Weights of a small transformer language model: learned positions, tied embeddings.
Each number is 128 + 24 x the weight over its row's rms, rounded and kept within 0 to 255. Layers, rows and columns count from 0. Numbers have three digits each. The size before them is the row's rms in percent of the matrix's.

# layer 7 attention value, 512x512, rms 0.0767, rows 305-319, columns 384-511
115:151114093119138112156091124160131142140086107110099131117108153056125087175127173125163153121128115124140139090128113104085105143133132101146166134114114144141132093116102130074148122147162113132114134106171123119126114098129136187121148167136088124115079135104186090098146144114131168123096120122116147145144096131130122121147116132100149084179144112153075103134166153143127084116117
114:158108127125122127101106100129091096141164176087165154168113089143092102169131132130136117161129107120118150103136143089129130135158111117126098102121097103127107107111144111150168172113103103184161107107137133143096137147159145118128166111158117135097112127098073181155103092121112085096106128138127073137126075125149080140093115146130142100162111126154145138104174154138101102121130
122:127135128114112139153123142129109045114110160116140148121123167104123113146147162181145114142152099147153112137121113112134111084132119103107135145138092151142100112139111139164132125127141162093118119092143123129123121143181063127123139142113136079161124139137146113158165091121119104130095151120101112149139093119082107100110122124102123118115190129148144134118164177103119097147098
120:134131112142157133121146127162152145143125134132142095099143158071132135139141135130153160111147143119132175129123120165171085135102054151170098109080145128170140115145158152122116123136092113120127128124116132058143129100140160138119113116159084158122150163105074130109116110203122131205122155120122139144118128120042146162124144113137122160162147125156129171142120119126144095105074
104:139074122142151095103114152123126106156152095088130164142144111071157099147096084154127155142136083118136120188121103117103153119156156117139169148147147121112114102103131116136189128137172113139142143122141180129126111129134133148128152171114099118134064120154115120132153122091059100100106194092163148150123097071134136130127064141140142123158122094134149132155088111152161119100131
105:136077127127113097121103126113137111110103184118094125151072113143175172176124169141151107102126149111108148123108129096129102121116151123106126146095091127116134133156158153152161106145143156156109168114124114135149115110115094093134154137129153121095135161140140138142135149123082137160090153152087151130093088154141162118115127100136157135091140116188147101130148132122129133078174
104:152127080158146115055139124131187129141170129101169103130101172142103118089157124145148148143116129167146121102093138135124100135144115107134118117129112113154135103113094145156087095165127138141114134131112155143126154116119127133147084124170129168129152112136145084104148109091125103127141103152148082122125104107129088133148136167158136152132100146156116169136136107130129126131130
116:126108114155127118133141161137123117105125157145124132134103080121107160147120134104122078138101095116146119119091139158103129127148157142162123106174110067095098148159147102117153120120160128126121173148110149119146114122144108100127164103102144088104102124150135125157128112098102139071109096121122101114187092150126141118161131127076129131129127131124105133162118146123150134194137
114:098159111136098127144123146142093079092094120121151123155140105147139132152167098132146136084157167161099172120116116144114124140078148124167144154115136144135130091104109101100098100134154100114137149125133156121211134139083106098079141102086126115131090184139142134133112119133135106171173129130149125156155086143159107116100095164120147113118081148119110141110115131139170110140138
110:143125109142209145072154078132126120089145120106102138093097129122116145126091146102118131098119146117181134125135132156110152101172188145159170124135140136132148133114116110130119121131146117142117121127107150140115155073101125114099150124131140107158116052116104090142107147117121174141156175141084131122105143090108124171159118114132161123110126151126133153166113143104147135083112
118:140129138145087099090089155120108161062122122103145129119127092155121154132115118142122099131133169079157171138166131117140103150146137130124132123157147088115095142128141114113147134123169081144120127118119100173118108129146105135101142106160104081095085155175155130159088078135108172121140131113147134110113158094154173119125138157130129136112149150116148096160127117115093157159168
104:107131118122162094127145086143127125100122146127115142140100149150142150132155158106176123128125107127090107131164133131211156117120121136102100103089114144125140144140120118133115124100146144122141183145149154101168117145148156137132137145108122161176132156143156124128113131155116099117137125135146138090097172092122134142108118111108159122138126140155063135117086119146072133114202
114:144123148156131152104139135110085140112136135142103133112116131119155145152132148106142190146135135143112156155081157111119093133137096151106127108103079147106127122163151126125110125096134137182149132185152126121114085116087115115115154136106149114083138120140143136132123138150092111132085127120102128117079151115124149137134067118094096143165120124143121126107154118110148109163161
110:178150125121074126127121082126112136077137103104098125150166098157147117145117120106126113137173159122100153145128133096149124125105167134148158171121094151153140101108127149113144117109123151139124115120171147129172119162095161143119134186136118121135169176141123113122136092172114097166107133068150132133135106109136115085121146162096128092176157112142098078152123126143096177166118
106:108124113106138131151119099125142098141131075125122111153152117155091129112113158111129119145155167112135163111135130134119132117123127113141140149127108123076171183114160143130128115122114139142142086147139130091128070100150145149129068142134097104112136143128153115115130108127151136151165159120141118120160115137100109139140068142155163106131119121103136123116131169132123148137128
# layer 7 attention output (transposed), 512x512, rms 0.0534, rows 305-319, columns 384-511
104:182142146088145133122114093138103145116109150107140130179161115107156100128202100119137144118099142122095119094148146118135120084134112140146104111170141130127138114120153134162143133115126142130152107073128105107133146114120151159145165133140125127074087114111154087170122150120091158125129102146129134100175141126154157115131178150139169131155106168139115122169112131095124150127098
105:128115142097132129105090128134100125131142168069157115129138116146128094143127111140116126155128132143088145091136114162155140126105124101147099132112078109126130091171167116152122163103105105121148153140076129121093109129102122125115118116117139107136115153105172145150141190146130112118100156142114089138103124145169137127120120131167141125111144138165115129113133124139103138130154
106:146156133158118127157138119092162125151160195115143113164115110124139101148119082149120132155124108162107108147170142119145156139097156168114073149149141132102132121144159106152131138073104184161185132156137121118111089109110112137126136117128120096094112102161171109143164188133129139112082149124130121107126137133142178100102121145140142098117129147104138159135131129081118092105109
108:123079105139144159110129130169143158124140127116161090110170130118135143119164144142140121109160155104161156152125122126115089089088154164165132111092094152142122104150159137166107116110170108142133095148092128117157141130134118125097104147142123178107125143085152144101114114146111131172144139115139148094122123145093133143108105127163117147174102100096103122143086144122146126137134
098:163200128116110122120136125169097106146107110119131116163125107108164064112109139148098122129136111156138088150099145122186114105129130104121141122119155132136138108103116125137109130103125098157150133133148148164130129128138114097161113152082155115096087111182107159124128165102110126134128140119127142129134133129178199103125088129127116110112108156145134091139095105138120146135104
100:111143139140107132128108134138133144128113158115115125101071098111094144158106126127088126127102177153112089138069106111103124164106099141177110116121135106126091127115141122134184115110136160144097161120134139174118122137109098104162146087122094050106152118166155093104118119154108161125125161121111147121089137136130130121125150123129154157130163095140135126157139128150125178145133
095:112105195145088137125151133127158096135131160180126108153119144144122124087127131154142160117139128137152114109098125119095095131107091156154147115118144119133129090088139145129132139152140124126121156137130121138140142105140112116107136125136097114170098092151135136150111134113129149097160122161142154083137103104112126115139136119189111153098152166118122163084099162152148126092117
104:151142153120108145131102145171103109074093125119089110137148138156108143148109137125158142150086104152113163130154131120136164148102099157159148145133162123071108150105099128124133150119105145143140154097146123145136133105165109155094140159150132147120144099145095097137136145115152151145078143167143105138179095106121165078140108121122075097097131131125076126126130097139149143129144
102:098146085121116128120136125162178105107165092150132108170119116170130178109118114128121129126127112156122161105136188160099097104146092107104117107101148105121162099166099155152122141120129087093125133117129147133114134150118127116129137142144161139101102139140140105117154133178122126107143126128118165139134145131156121136081129176132105169133109104135117137107095118104130117109115
102:116151113147122176117150136139086174109110152134128160070078128112081155068137129146149168141137156092129118105138113124103145128147160112134147113132167128144143108147146072129139097123129129151123111105127136121119139111165120131078152131110090087128077125146124143133128125115137162102126169147112097184146132120072138123134129133142115083105159145103125138157120118099140153080129
108:135111109121159146120123140122119114111143115106108113098087157133112138149101148118153132115125145120161140138156137143182087112119115144125093133100134111147105134112132134109120134129128141130117128100168127100085135164115134094133120124144113135145167100155114143118144071172119167108131168155131134122097173121141111105095130125103120152127129101137131132138125108117115153140152
100:090155092145093148107164116165125156095113147146097131112153102106150114147126146099121132148132158161119118185096130126175130112121107120136101079145164131124147089110084085140146144128152167119118154182155140086155149120113109136159157114182126129106144141136109137127100124110119128158122117110120138106114115106073116112129102148114136128147126115097137127102097171124072117151131
105:114132109139155081145143143162106129155123068123161098145108139134108141128160140102105151120132113132160128134110139128126139150152107109140075116118120140137067108153146153120143121107129143187150122122135162111094144114111127116155131185083121110151159134130077122172162135093122154151098160135122137110090091095109130144128087156119074146112115130096163126161129130140106144139177
101:193131125086151110148136129127147132097118065077096154148110099133145094137095114098112088115104084128155087152076146146134090161134149123112121146148147116134145137142105153142137128083097122115135130163188128154113144198155124128160149133142136099194152124117133120124131121184136165136108128136099136106145096135145090132095150157157134109143150138146168118089100122128137139131174
096:153155116137149119107114102150096118112103131120136106165123165145114126151135160138124142114122159103146152114141134149116160121143123149144128151138116184117117139130136152103082109092118160129102107114161162167120112167140117096160109070142128134141111135128141139117115139123130125156110126139120120135141112161123088137084133161146110114117116141122167134176142167162083152134111
# layer 7 attention query, 512x512, rms 0.0506, rows 320-359, columns 384-511
096:155138158134131081118127131137100114139107091140139149126147137132159151098176135109128119116112106179160099154146107165147085128132156151155133138084150102148177121119097158143088141114135116121133092119132112108159108142111089169122142160084154126104149105085144130115115145132145135147147129117134156118142130134154148131133131127142120136120133136133146101138135102107148128115135
093:129103107097095118133131144112110127092119126113157154092114140126169147147124066102131137113184147101098107141149166133176071147104144091128127108138121142123168133104121154126115122128135119147080140160128118117122154142135141167127126120175101111154118129122124150111098142186161185147106109170114133163150127154103116057142131139154141160140093120139122109136147120159138159082146
093:183119130077163089153109140127156126127135092147107069123155099128130110110135107101109109141145170133154105157132110107135136154153122133126121111093155130136142141123163150148178112116132123083107090121154120089138139147154139142117164110145134121116145168172136136168118109117133133124171108091132124133170149112112111089120144147125177166131091145138094088141213118154142118103131
093:141130148114106094140094146088145101118167129123130121108128148083143111126137108131122119143128131093132073114166079091106096116124155127133126139102128180149144126172117080123144124124128149103132148120120099098125119154135123125168147099099140114110129153110117167113165142160159158149127106139135198143158107143126147106110132122111118150169157130119093128122150158145136123091147
095:124110120095133154105117078146142122115098118137140132126126162102142175119112133111127122128099158109130132102124164082112143150133129131167145093099160138133123120159124115132164130111128115179158109132112126129142131117118111078140147107171131123139194152172110133122136122105105136157179118143081123131133126131088107142102141130116084122137091115131126138117140112078091139127129
087:184140168119149155134152105103145135155143158107117143153156144138084128145092160138110148154177122149107070163111148136163143129158117140087080158130125141114112090087113141165144132143163133136138139140187138119127059146163139150123134141108144114113135157136125085106134141120163104104143170171117104113150125143161118162108102125116107140159128114146097131088101163129157101104090
097:160109158094140147152172136170129118149156145139149152127078133132122112122137165130120149138100144122120110097108116147091145124138189129129092147125164148113098173120115097153171124158157149108114151140086136125092111109138117124114175115112098141078175123136090181147167158111132101116135142117147123071130081145143110134096181134105101114128127132129114133113120145064115142119112
094:156143146147142092115074164125148154138156123149130115084138117132123177107138104126132157154162099124108128147159162156139139110135103129154107125114160126106140137100144128150142092120125137114129078138144137109193123196142102133125113091120107174107149137125096146121109136121113124141164169110148134147148189167100128153143136148140159143130113136129128111144173146165117154098175
088:152138116092084123124072112083121128105151166140103123128111159159129153105119131116136125138125119088105069127171117155122091148115173122142092145087091109141137113154129177138121102094142138173133149120158113115137124151130125124190091119112142121108132119140128090146133151107111104170160116134140144137081128144089129169100121128143108142115117140150102154105116132110118101068132
100:129169112131154162092123126144108118108105081161065117136100094106132123117114144116144149082119127143166172152133114125155089157079137160154141110157111137096121122162118139107134133137133115120129155110138123138143142132112192091112114120186101154157133130137121108152134110159150152137153138130131162132123149100116116119122129103088135153092153115140094126141139130122116108176103
084:182104110132145138123161115144110149152129139089102130149123096158149066135119163163124152069134137134134124115120118141148089121135087104086112154113157128113112117164135138146142185134167173129135086101153133168138115134134104090130159130117180102105137084149106103121118094160131103073133144164165134119152137084168151153142126078125107103129133131160125114145109108135124157138132
094:112128126166127143122110149137157154118161179110145143134134157192152095142087157155164143187159102132129146127109112147169170128136090126096137121160108106186116134115147129115112082127086158153119123117109137116106089117096172116107083121167109121108084128100120147102131170133121104141123124081079125157139136125111134129108191079155112116136137147140157130128110130133146119152092
091:082147134135144118125088104135137116115112064102134130086136160149097133159151130131137120139124152125120116123195095131119103134145154152142143082111146102143173072109119160127132104117139113175117089154130123120160161119106113150111096158087122139152122091122162104159122142114100175147144122152087085134136142145120156119075155144138079115177106118145110123109112124134096118121142
092:142159130098106131131119104100108125133103129129096132174135085128131090133130074166107083153120147129130117130114099136095093132119147103127128119097117136099117157134125124144097143143142130147133110125124072127094141148105071130118173129081109130136092148077118161182154122094117127136079132090103171120106141142158153149124133143128144100156134120143195109159158121160119079120175
099:074184165122159151131125114121142135076120131098126135152123169137099103116101094115128151129106114079163112097069138090120140140182085152134143144135130140134120152140112083140143114140106178142169145121146120093136090126136127118143078128143109124142114173112084140095107146088154109119149121104141113159131107138119143125138152079140116120139157156115199112146126093137085094131097
106:160111132134121159142124116147098128129135085147113145143148141096161094095144132143127142119126171110126113118125120142155089129133108094087108137164129094127120162120150137163126153135128162141092124146107148071091152126104067107093099148185152121157134112150090125123098101121151101131150163134112164143124142094134135111169145101140127118159141114107147116107161118120138121127092
090:123161089158118140177142154159130087104142113153125170141145131174123143103119168105142102116131092109113113147078092099069180117127117141122142117081123132144116151144101115127131141136103152140166139109132138124114138163121141106142183148068087075119134148145125161110145127148115130104131120096125119137140136102135127107130166108121100147161117151101136136136141097079111133097096
085:142086163158119078128134164120157091128111088093136122167114160116159102151155138108159115105115106143148111123142138169135175113122096128126143126131126127140157104116122150143117141154129116108121119119119179125121139079138121156095073167175155125137118146149122118158079170120142110088117155114152087168133071159136135136167063126166106119129181109133123144111107137124157126121155
091:097184124131084140103116085138108124138101112139134108113122143137132134149138103116157133144128140122128158149152134136104119120111143147117146161147150133135137126123104113134136152153114084151144163097126129155130118154119134138133109191082146161157116107075136076118120161139155099176101120157130123108147129124124157128112121103162167118090156148148117110159166137160118134093122
095:107164099139145139129140056140125134119092126105096077092132133073141159144141111111136128106108119124120110135139123123103122159151165129098111133150154114114092119120108141151155135102105144110099150127120106148124165133177110159143136106105117100152117169138200077102120143136130148129137097151122091108159139134175141142137142128124139114107122136153125115113170162107094144141108
095:143136182105136152131058097128117112139135129096144139132134077121145095159138104138177136141137150173074134114102149134066142146142106121160148139132151104105098107086145115121153147160130116116135143123092138085134111122131137140082076140131101107104105141125148156100117169119102103148134117095154112156148086170142085117128131127158127104115131102137145086158183118158125118128133
095:122119181122123123130095093076121178141127089092166167109121119130110141164174116163144140144132120183134081184146158120161133149144109121117136079142133126117166074104122115144080117124135091127131124142115103112140131101137165159134095117094134127152158134080169122109082168115154174114146136137114166144084123168124150128103078154142096121169130092128132168125107147120097115140125
101:139123130084145142115130095138095134168126124143114140118130171131175116126134147126145137146138142133090122161117113117120104073159118140145118132107156138131116101148092122097117135111125122115131182085130107108089116160138139118113176129115091121150140155136077098105154131113154115115135124170102154108138132158110126150112139077142149131143153086100118139137167113138130154111099
104:126157120151125145130130105111158136095123117113114134115151122153109096097106135142129136137083081155131125107133110133150139116131145130110158107105145104140138103115121128172112120137146139140118129142156114138125156110096134125140112151105110099141139162147141117148143143079139123143129158125098135144098171157146146082129117099112098097134147125076145140112083194146100138140181
099:106133137090096150142127136099130119132126109085123129109098140086165134107128152133125128120132109189103135139141147133163139066131128139143123109171153165144145119151087103135120097106162093114118183093144091159144125104086177153109105135167144140133162151143115113124183115146139157156072100146112148082124111120128134123124110145096128136079154103108137128111142108121128142124084
087:131159142081101151129089083090127138118165129129127134117129113133132100147142114123124151150170140108077141125148170183142126147109166061103169084110123132098138166090131125125126098125114128147094117152124135146137137141102087148130087110150087194128101163138113148151154134149133139154110141138108173122177119134167095083098113152127113121099121129150141097138103145141140139145185
093:132191119125147091117086176132132146099130129103147121117103108137057130124119114117159113099110109146137133132102132140166139127145135121143136164142128134102106158129167121125122094166126145094100101106123140144128112161128129131131117140087109149104113154132189128145120164160113150090139153121194137129070126144142123154107123145125131129133118176127139122104111122131136133162168
090:142204143111108138166104131100152134156118137095123109126125108097174123135134111091085112120139104125123135165109138086113138136097093114123085144128170155111077174172145117126113164157093105147089150122140117130167133113106139113170122141149164134100161120123133115093121118094170110128061137163165165091127112101131130100122092159107139134079162137143110120138186122137117128133109
087:118148091129103147147104109128149138063132146119194120110124171094140132156098102137179086129112134061079118120151150125133143124147145124066175160120091127129117105085099107099100124138118148141148137124126137115115125126137144116169088145115084088140114149118151113124126151203100091111171152113150085161142156168144106134137159092133124144135107160120154134112122135105124126122149
102:104215102130148098134138082150084133144142088144127156111126150104134165104153146108128120149109158123180163132121126155170109131102145128118135105084137118093156128126091130144096150104084109139151142113091126153115135126118111117117134135138128150124129142121132128127139138140128149125141101149138136113133166129106107128119128130170132147139109181148081134151171128110100111161116
099:099137127154110136134121122123166133135116158111163096092122123116161197164151136143135135140108104159139146153135156112105113105121105135145098149158110137136142141130152131115174125123129119150102100152125175111160095180126128109162076149121163165106117135142138109123114122143116091130157146132111148099115155107165148178144121110139174130114141163132128118135160164141152138104144
096:119142149113110105151166132131095108137149108122142096134132088147123140081113148155129146157171137146134107157101070140092147114161130123139124120087146114131122100115119148161136142126142134148140108102136149111130169139144160128127160137107157131091120112144160154099152134111130137113138133140117129130158139102121137140129097145122101095125144132138116116111133120125163152106105
088:172158107147145139102118096118164129136115107127124117120137127125110086137123117157126110108114122132124124135139073148095166115141155113112148140118181113131150110117121134174152135111140177122136074122156120183098167149130094129139132079109120139143121123149167090098107166128075106129147136138111103131114160100136187118114102139116081064125143093129127074128103111072111126181114
099:082110119125165130109145094148114134106170146150114128173119108143089159167135171135114171139111121144081152150123096117073189127106170130121123104110142127083142112145159133096090104153178119113134103161140128159107148127137119137119178139108083110156125136130108123127165097089144139106127133150125113093139148092112123126097111147098127133163143124136066153124112127111129097158129
094:114117073143139117138198123121103131133137163157129144131153188128151152135119104151157125127126129162143109125139110159133145132136119119146147088155170118128131152130109091147167121131106129100107108108109087135120143162114123146117152113163118150146117109120102107082137117140141152120130136118139138119119133103129168126124142114158146127108135144130148125160176100122110119165100
095:157146140143124091152076130090144115128154153131095094138152140138119148146128066106141146140116089097152167127104169108149123126112110134127125131143110103096108156081153144126114104155138084114109093151095171141120110125126150094123112166186126126158102146127152157188100112114159128118119118096138158169105144095106125145127118113131133098140105162147109158120161169132123130133180
097:130116138129151146120124118100115109141132138170116089103148098087116136102116031121101150117124122097127100154143129122122096134142140119114075131088149168074092191149139099127129125113151140106164154148145090146130122158161084112154146073142107139161144111091096144132097091145161105130101134141141129157116123136113135135102154117132141122130099182170113123137138151156146120100154
091:075154097111157137109122140140104124098135142115122130081136144122102140123156120061102152125113094122102107127114126126086108106122138145171123134112152101076104112176149109100147115169136120138067149108124113100144186118137098116102136129124078118137186139078124122116139137121182156125140142146155140087135127133095069081133154146124126147114159166134141178116104087161111150129138
100:132145105129073100182113140085114121071104116130157093112131082126137157147115120110128127133141077109111148147138126130135146129143111134113132125111196107111122103119128072121126129173129134082132101084100120122101138103125185140155109117170132103144137151125168135154106116137127115138089150092155079127140136098125102106165122127136149089105116158137110148141166129132118119132150
094:098113129122096118150154157111121145124097117118130129136144140119113116133133080133113131098116136120172121107143099106149123162128115157159140116135133097128179144132140148122159122149089129085107112167128133088138129076140103148140095145081114140174126094052115150129127146110148151108075107136129123154133138143131170083137132148141131164146098128149118099169140132155123069161153
# layer 7 attention key, 512x512, rms 0.0497, rows 320-358, columns 384-511
097:171070100146121155103125166116117111118090096127093131130177132134110101119160119098123151106103122184131100135110170119152110154155134140143123160128130118171140117134111137175071110141113132118155090142115113148119111143099151157162154161136133130142139096115131128102093155115147111129163111121149166117093120140100136160099141078103098160142116111144128157152144151136168111132105
099:147127118132149103138124109126137126061124136150159150102117128144136193111158122076139133139187171120128107119130123119152092137099123089166145124130101159189145088147097137099157180118135142154097122111095134109127147126094094186147166103135094126180182118140118156126117123153122124143136166119131132096171091132134143109139154107173116135114129109145072104137114106148123155129100
090:177123068106141135142130158114130153159143104113100176082145137144111129120152172110114116119158161156153095144136136116130141132154125149165137126118140136112179122127147114125178117141147115143088116094142119135146119126107157137125178144132144134155161115150121100165151115121171110110118108113153162133139174118144098119098144140129148164149087138158124082109160127176150131122155
092:143081108167113123166148120100136151147126124125197131101098110133124107163144142141142107140147140110130073101133078100082099145152121148099122116146118123133138129158143156137182165123110167148135137096086117102115140151099132151146157110115111115121132168108159142130128140114122107171104138121091126103150110132144095117155135101148128136109172145119097134151120155158094143140121
099:148118131102144174101111072115144147116117127107166122153146132114160149136134131126143111121096131136127118132143120106138151159122173116153144102080165141144109123136122144136153113102139092124150112158148120082133160102114132087146125098127141130138125164156124111054122138090111139130129101113107161138173128142144136182096151155122097120118094095119115134121126100115090117131110
091:189128139107183132129115135132119149097136172126128105108181111100107126155105106146136150118119139119133123115092147159161147106143086109095078126136125099127121126131149099115096132108158161141135123067113134121139063130112119128123139121121123143166193107151115142130161075125147083080137179119128098140103114172128102139139106122121132150166167134172147182124144171088147102111087
096:160123129121127140084157112152143083126113142087128082129111133105142142136132107175127146117066125107126106076132107153103107169133170101110027155069165129121156138128085118165125113108151185136095153139108139142126103102153126110145113120112126174121145128166077130114151148100107099121149102144119141127133130153108125116119125136079099109134144103123140163102154105149108144098110
100:135128132103145114121119176132101154106146113166140169084109149172089119110122127113121121115125097147131124133126191131108126131157117098130124142152130140142135137104115129148189108132118143110086080104140132107155122158130137121101158100110101133124126182129152167148097139141184138104129132122109096120114160179145112113142112125123110211126113131157134139138153157154188162131193
087:106132124137120125139127128147135157121147144167142116147128110159144160124135116137136114130114135107136118139171162150140084103143113111071076082132078099135113107142142176164132132140123161149166125074114121132099131145137128147137099106144093133109146173113152147154155111131129108151122143136140113130140121148135122152119168134121133087090123150135159173126094119142154137135138
102:125185158125094144112089101106120116153132115141115144146117115124144107194122170149135082143101144099151120152171133140156141104074107149098141123131105101081162086100156109111149092114177109111137094169111142119120151127122171129101130129132121118115110123110120114109102126104127146154115135090150134100108135076141124186120124149126148167083097142121134124120170121150132113108126
086:094095143160151112149150137132122122166143126086119079109151094159134146100126127154111139097119122062133157120157101138157077102133091127065083177111122091102109109151122124135148126134109126111135119192162146121185128133150145097130128085156176115112135111103114117116095142156110159105090140106126106150109143115116128133124106121116102126139141132111137144131118138125146148104167
098:112127138117164125104100146149105126113107179118115115097127156145118171111124111122098142139152143120137167073127136121166158181155125154128172124105106077114108124136102148134116147140111169171132129145149138105155095124136145109116125134117127115091116093090119149134117126123099102098114142132057084106159098137089132110124156105115112124136165128139132122139110152068104134120130
092:107121108151098162117123151156103129120129163079150147136134159094144109135148119114115139133085141098129135125129110158105104131137143132126128122139138114160140085167124139155184118134134124159129086160107152082147140134122125126151101099092139112119089140094173122105144144122127160151128119179116131154140155089127144123136165161101143125140163086131115141120106121150124140128138
094:138104131100101159135135151121141162118101139140096159179133081129085116127132112127111128116147137113153144139132131118090151137130135090146125110168101128117130141144136106137094123166119107134115142113121068122151138150118128127116133176128122144129098120108129118147124122140103117096104133099137142152023112120160116155095186092158166086128118147136185163134150132124149124121186
097:134122130097113133131117149097095150110092142098127129141133173117082092133085040142083141119126138136132157114106141098129137130181086120145151123109154092119124125145098113155108119133124114110175155133139112122169102121115148102101094142138172117104119154125149159070119095110142115123123104097111143139108126154153113158162127107084126114108132121104192153143118148155121144114113
104:129129181083123124110143088115143102131109168141130129126138148135155132089136143117143139123147145074118169150125103089128122145095127162087143106122140093103162113168116127162125147097109152094125114137115081065164141108088091111113107156158137148158131115115102128137122095094111101122131146125085140139117136102184155129131113139148138056173126161159151137121151101130132136118110
091:146101106147138117131094124159127111140125103125190164146124104149124153119113139112124086150132116134107114135070133082114143133152121121164116118145142155155107127148155117163136086131112118087127142144156082131092147122134142112129151153104118120123157163148148134100147117155125139126112133111091152149159117149089113125108177099102134123115073143110081098134191086099103105131125
085:136108094134115144125145109108148100158154112082112075119133140076148067133121080141129146130107146118165152122129130148167142130106147163152140116139125124153115103114107140119063130142145135116134119146162150129145131167096127110139094115162147189143128137114087108136116157121112135127145125127150121152132144104131141092183104152127113151145151129155118135174128143135129137164086
093:097139124100075139123103107108148137135102105148098111158117121143125097118137134148153153119120109138136174140147087107126118147119134152107152164125123083132152083093109140118116127107132072115156133152119120117102105140141162124123112104106112140128115114114142128067113146125153101174128105130119139089098127090143131174090111117106169099100182117124119156164156155168109106133135
096:150158093131121108151090118138132158136113140109086138116119139099148120194136115098119150085096061163147096154115165124115134103132143151172133123133180133134091110155205136131172165121134103109108139085130112092131145101138111173149144117116139080162125147157168126135146145097154113130141141155172157081105133135173117139117106141133139086116165127160107125121139172122108134152090
093:149151133108149143131118122129128127111157102107140123159123108118121129141132124154148100158182136156127139108133151103064141135170109074132162153140132079127129073130162127110127147099159096106136178135157144119123100142125111144128106152132134158146147086131127127088123130126150118153128082123127129145135119159119117095132128120131187159103146097137101108170133099138119110103110
096:175124113132099162150108124117109139098153145136149165145113122121112103093161134117159126145129156148121110156132141122102111110153100075133150098184122154155119108141165121164086109146119141178141093144093143151138114135149094161151100096111134129127120097136155136146090152112130154103194131162094149117104118159109102121136115138127116209166090133166107141131102123120102108117129
095:174135114107143155102102102106131117090139123137137162112082142150132104163148126152133160115121113134094145167104139129094140158126163126137129136142133103150103120104136135098086126110161157113142120117099095119142134141115120120109147134122113143146127131126134087140141117113140077164122107154089172127121167206122068153103116108116135149146091117142116130145110115163113150129084
110:123079130111101140133117132132155113131150159119155136165145123109150119093148106118107090126055151142153116122117113117141106105119113135134152128158149126144117124125145070123137136158112098148114124130107115150151132143138146097153108114094080134136108238140158095096112097084128165092089169093066101174131151121157130115132119161131088093115152164091173162115124123137114177120149
098:125139132128105190119123114164161114086187092127127177135102102115133137128114134133158163120116127143093091133161136145108132162129158118106111118128135177128121110156152137090145130129146116120102150136099146119110107151099099174107129119108137127119144115115128080145141140120142109129157121124131161077133127143111124132102108120109137139152100101087113114109142129116115132152106
087:116136134119112131151123146099117155090153142139131107142107138139129144113133135126116142095150148116108143146170133123105117176118152113100144140117094148076129152141072106103132147150138150184103184149105185130175154119114076141110116093133085150118144152159124177136099130139098117125162121125076115102140152121117135134126139146126113109096160117163106144127100132112128150138131
099:168140086105174067130144127133104141133135101126131128143094146136085123134120159155133097141142125136145088143110154106140134115135085097128153129166126170113146136139152106091110083153125111134047092073100106150133099166133097130117151149112123123096104119138139136155130129162094123106135117136168141108126120140113120164121180116115140182130105150119145101123164135133141112111134
088:144203134116120146158116113107150131142113112107169112140129133146121109102094135111132119142135129145112125167141104113113157130145098074105102132137125158079114172104159071081117130128098136114102126137147138174123130076133151144128144113141128135148158103151109096129098118100169119127157116114144170107112088092134118136089139126109126157086089151166093136126163113129123086164097
087:098119118154143137114121135101110149067120118137165108115073117098114164114095120143157108129160115157102133102128158092114117147144139121109128131106111100170104072147131190134131146154105098157132140103115151139112141080118091135153142157143054119121114131129157182085179106181135114118107177105131106163148140156139123082154128094128136092147176117100096085127138158120128159148137
101:109155127164112143113073111115133118135109148104138174144105150082113117142138190118179167137073129155120138171157132111150137110097102123115161176082126106136157123146135132184133120137108126122131079151093095116113178137117094121130135119095125108109085131137165154122127142133117134136121084121086141135102146113149144184114115123113167156135107136106099113135171147150117112161112
097:141109125108126138150146086142117153146111124179121112099125141162105100177113117109169103099136103172123163130122141099127148140129122156127140119183100163078139178113132092108182122112132140145143081103141126115123078154150123155126138136123131097120111130136115116123136141142118098145171169128135113076082136146131129159104125143122124151121139169134131097117151156084146111123155
097:103103147130174115147159148153106094135162117136150138144164089118086140121122143095112128153132131096108153159120133095116129100158120095117072129152111122149122150154159099146150159114124190155130102098121156137093123134185146116162160151119111109101153132152135126122140151136144088147135128166079151120134182121108155129130073134099127142130097113126143154112115108134192131091129
088:147143118121166079108116106137093104127120100096128141140137117166137092122127126159079127090102117114118109135134097106100111124151149168091088111108172092103092129139129132159136124121118116132133139134108101143179144139141127141140144076157090131081117160113181128155089131122120097119133136158118124142121134110092157119127090122091076122113167140152122157151142156111130179115120
096:109170158157115079136093105124082141140151162101145125147131113115123142125127127105124143143119134134093131152106130203099145097108187118125089104136139119129121141102147113114103119103194161133111142149134127151108127135175095108117159119116122128162133153130136131130132135131142158101151176150141129139145177127135095123112094135123147126147135111138080148096165124100137084149141
095:130139106105137103142166113120098097106122159121094162096096160156130200150107078132132157136137108147125130116136132097118151158143134120120156116111144174105146146136084128129126179117137130125119121127124068110159144171133071150108159141104126128097110103156125099127136092220128141137117116162124165097102164126131115135134115072074128126111112141127128128129188127154119104120126
095:139155161102154126140115104094133137165137156154120091125115161143094169112121139144138116116171132136154143125146172132141130112133115153158177119148110106132182136102159146097119122137098096128113067128147097142119131141089092063107146135125126153139096120123130173160133124123108143121130119087111113139137113111157161127158151143194151106116122148108131110105148134086088110138146
091:128140143128128153149149162103118183150122140167102108096139131121110107131110099142134150115115106127145146162142133139108118132132103147139108147128127127120170187139113141146147140146138136087104145144142107132105126120088109100129116127142098119113106113166074132120119111151166106109107106105136162126093138149134124070126115111145149138155083154182121193140117143157149131151128
091:130153126116132088086153111130133140078170129119132144111127175158164153148174110096121122175124114146079122158098151149087141101092126086132131156121114162168138132164122104094152096140143090112081142129126153102131147120121130115116123102148075117144132140153131113085124150116149141129140116109150182076170117168105130114140156105116115124106108092142093140085123068175128110117101
096:138119106108098121138134123113138118090144157107127149137126088114113158141110157097118124149135130109142149109147153101155167111139115143134144115156151163134145108140147109129136165125150109138100138086102053154108114151172132103159134123124128117136171116124164124129132096152121128085139104154129118128133126111126130092146141122127178120169116159116105127140142141173134128138149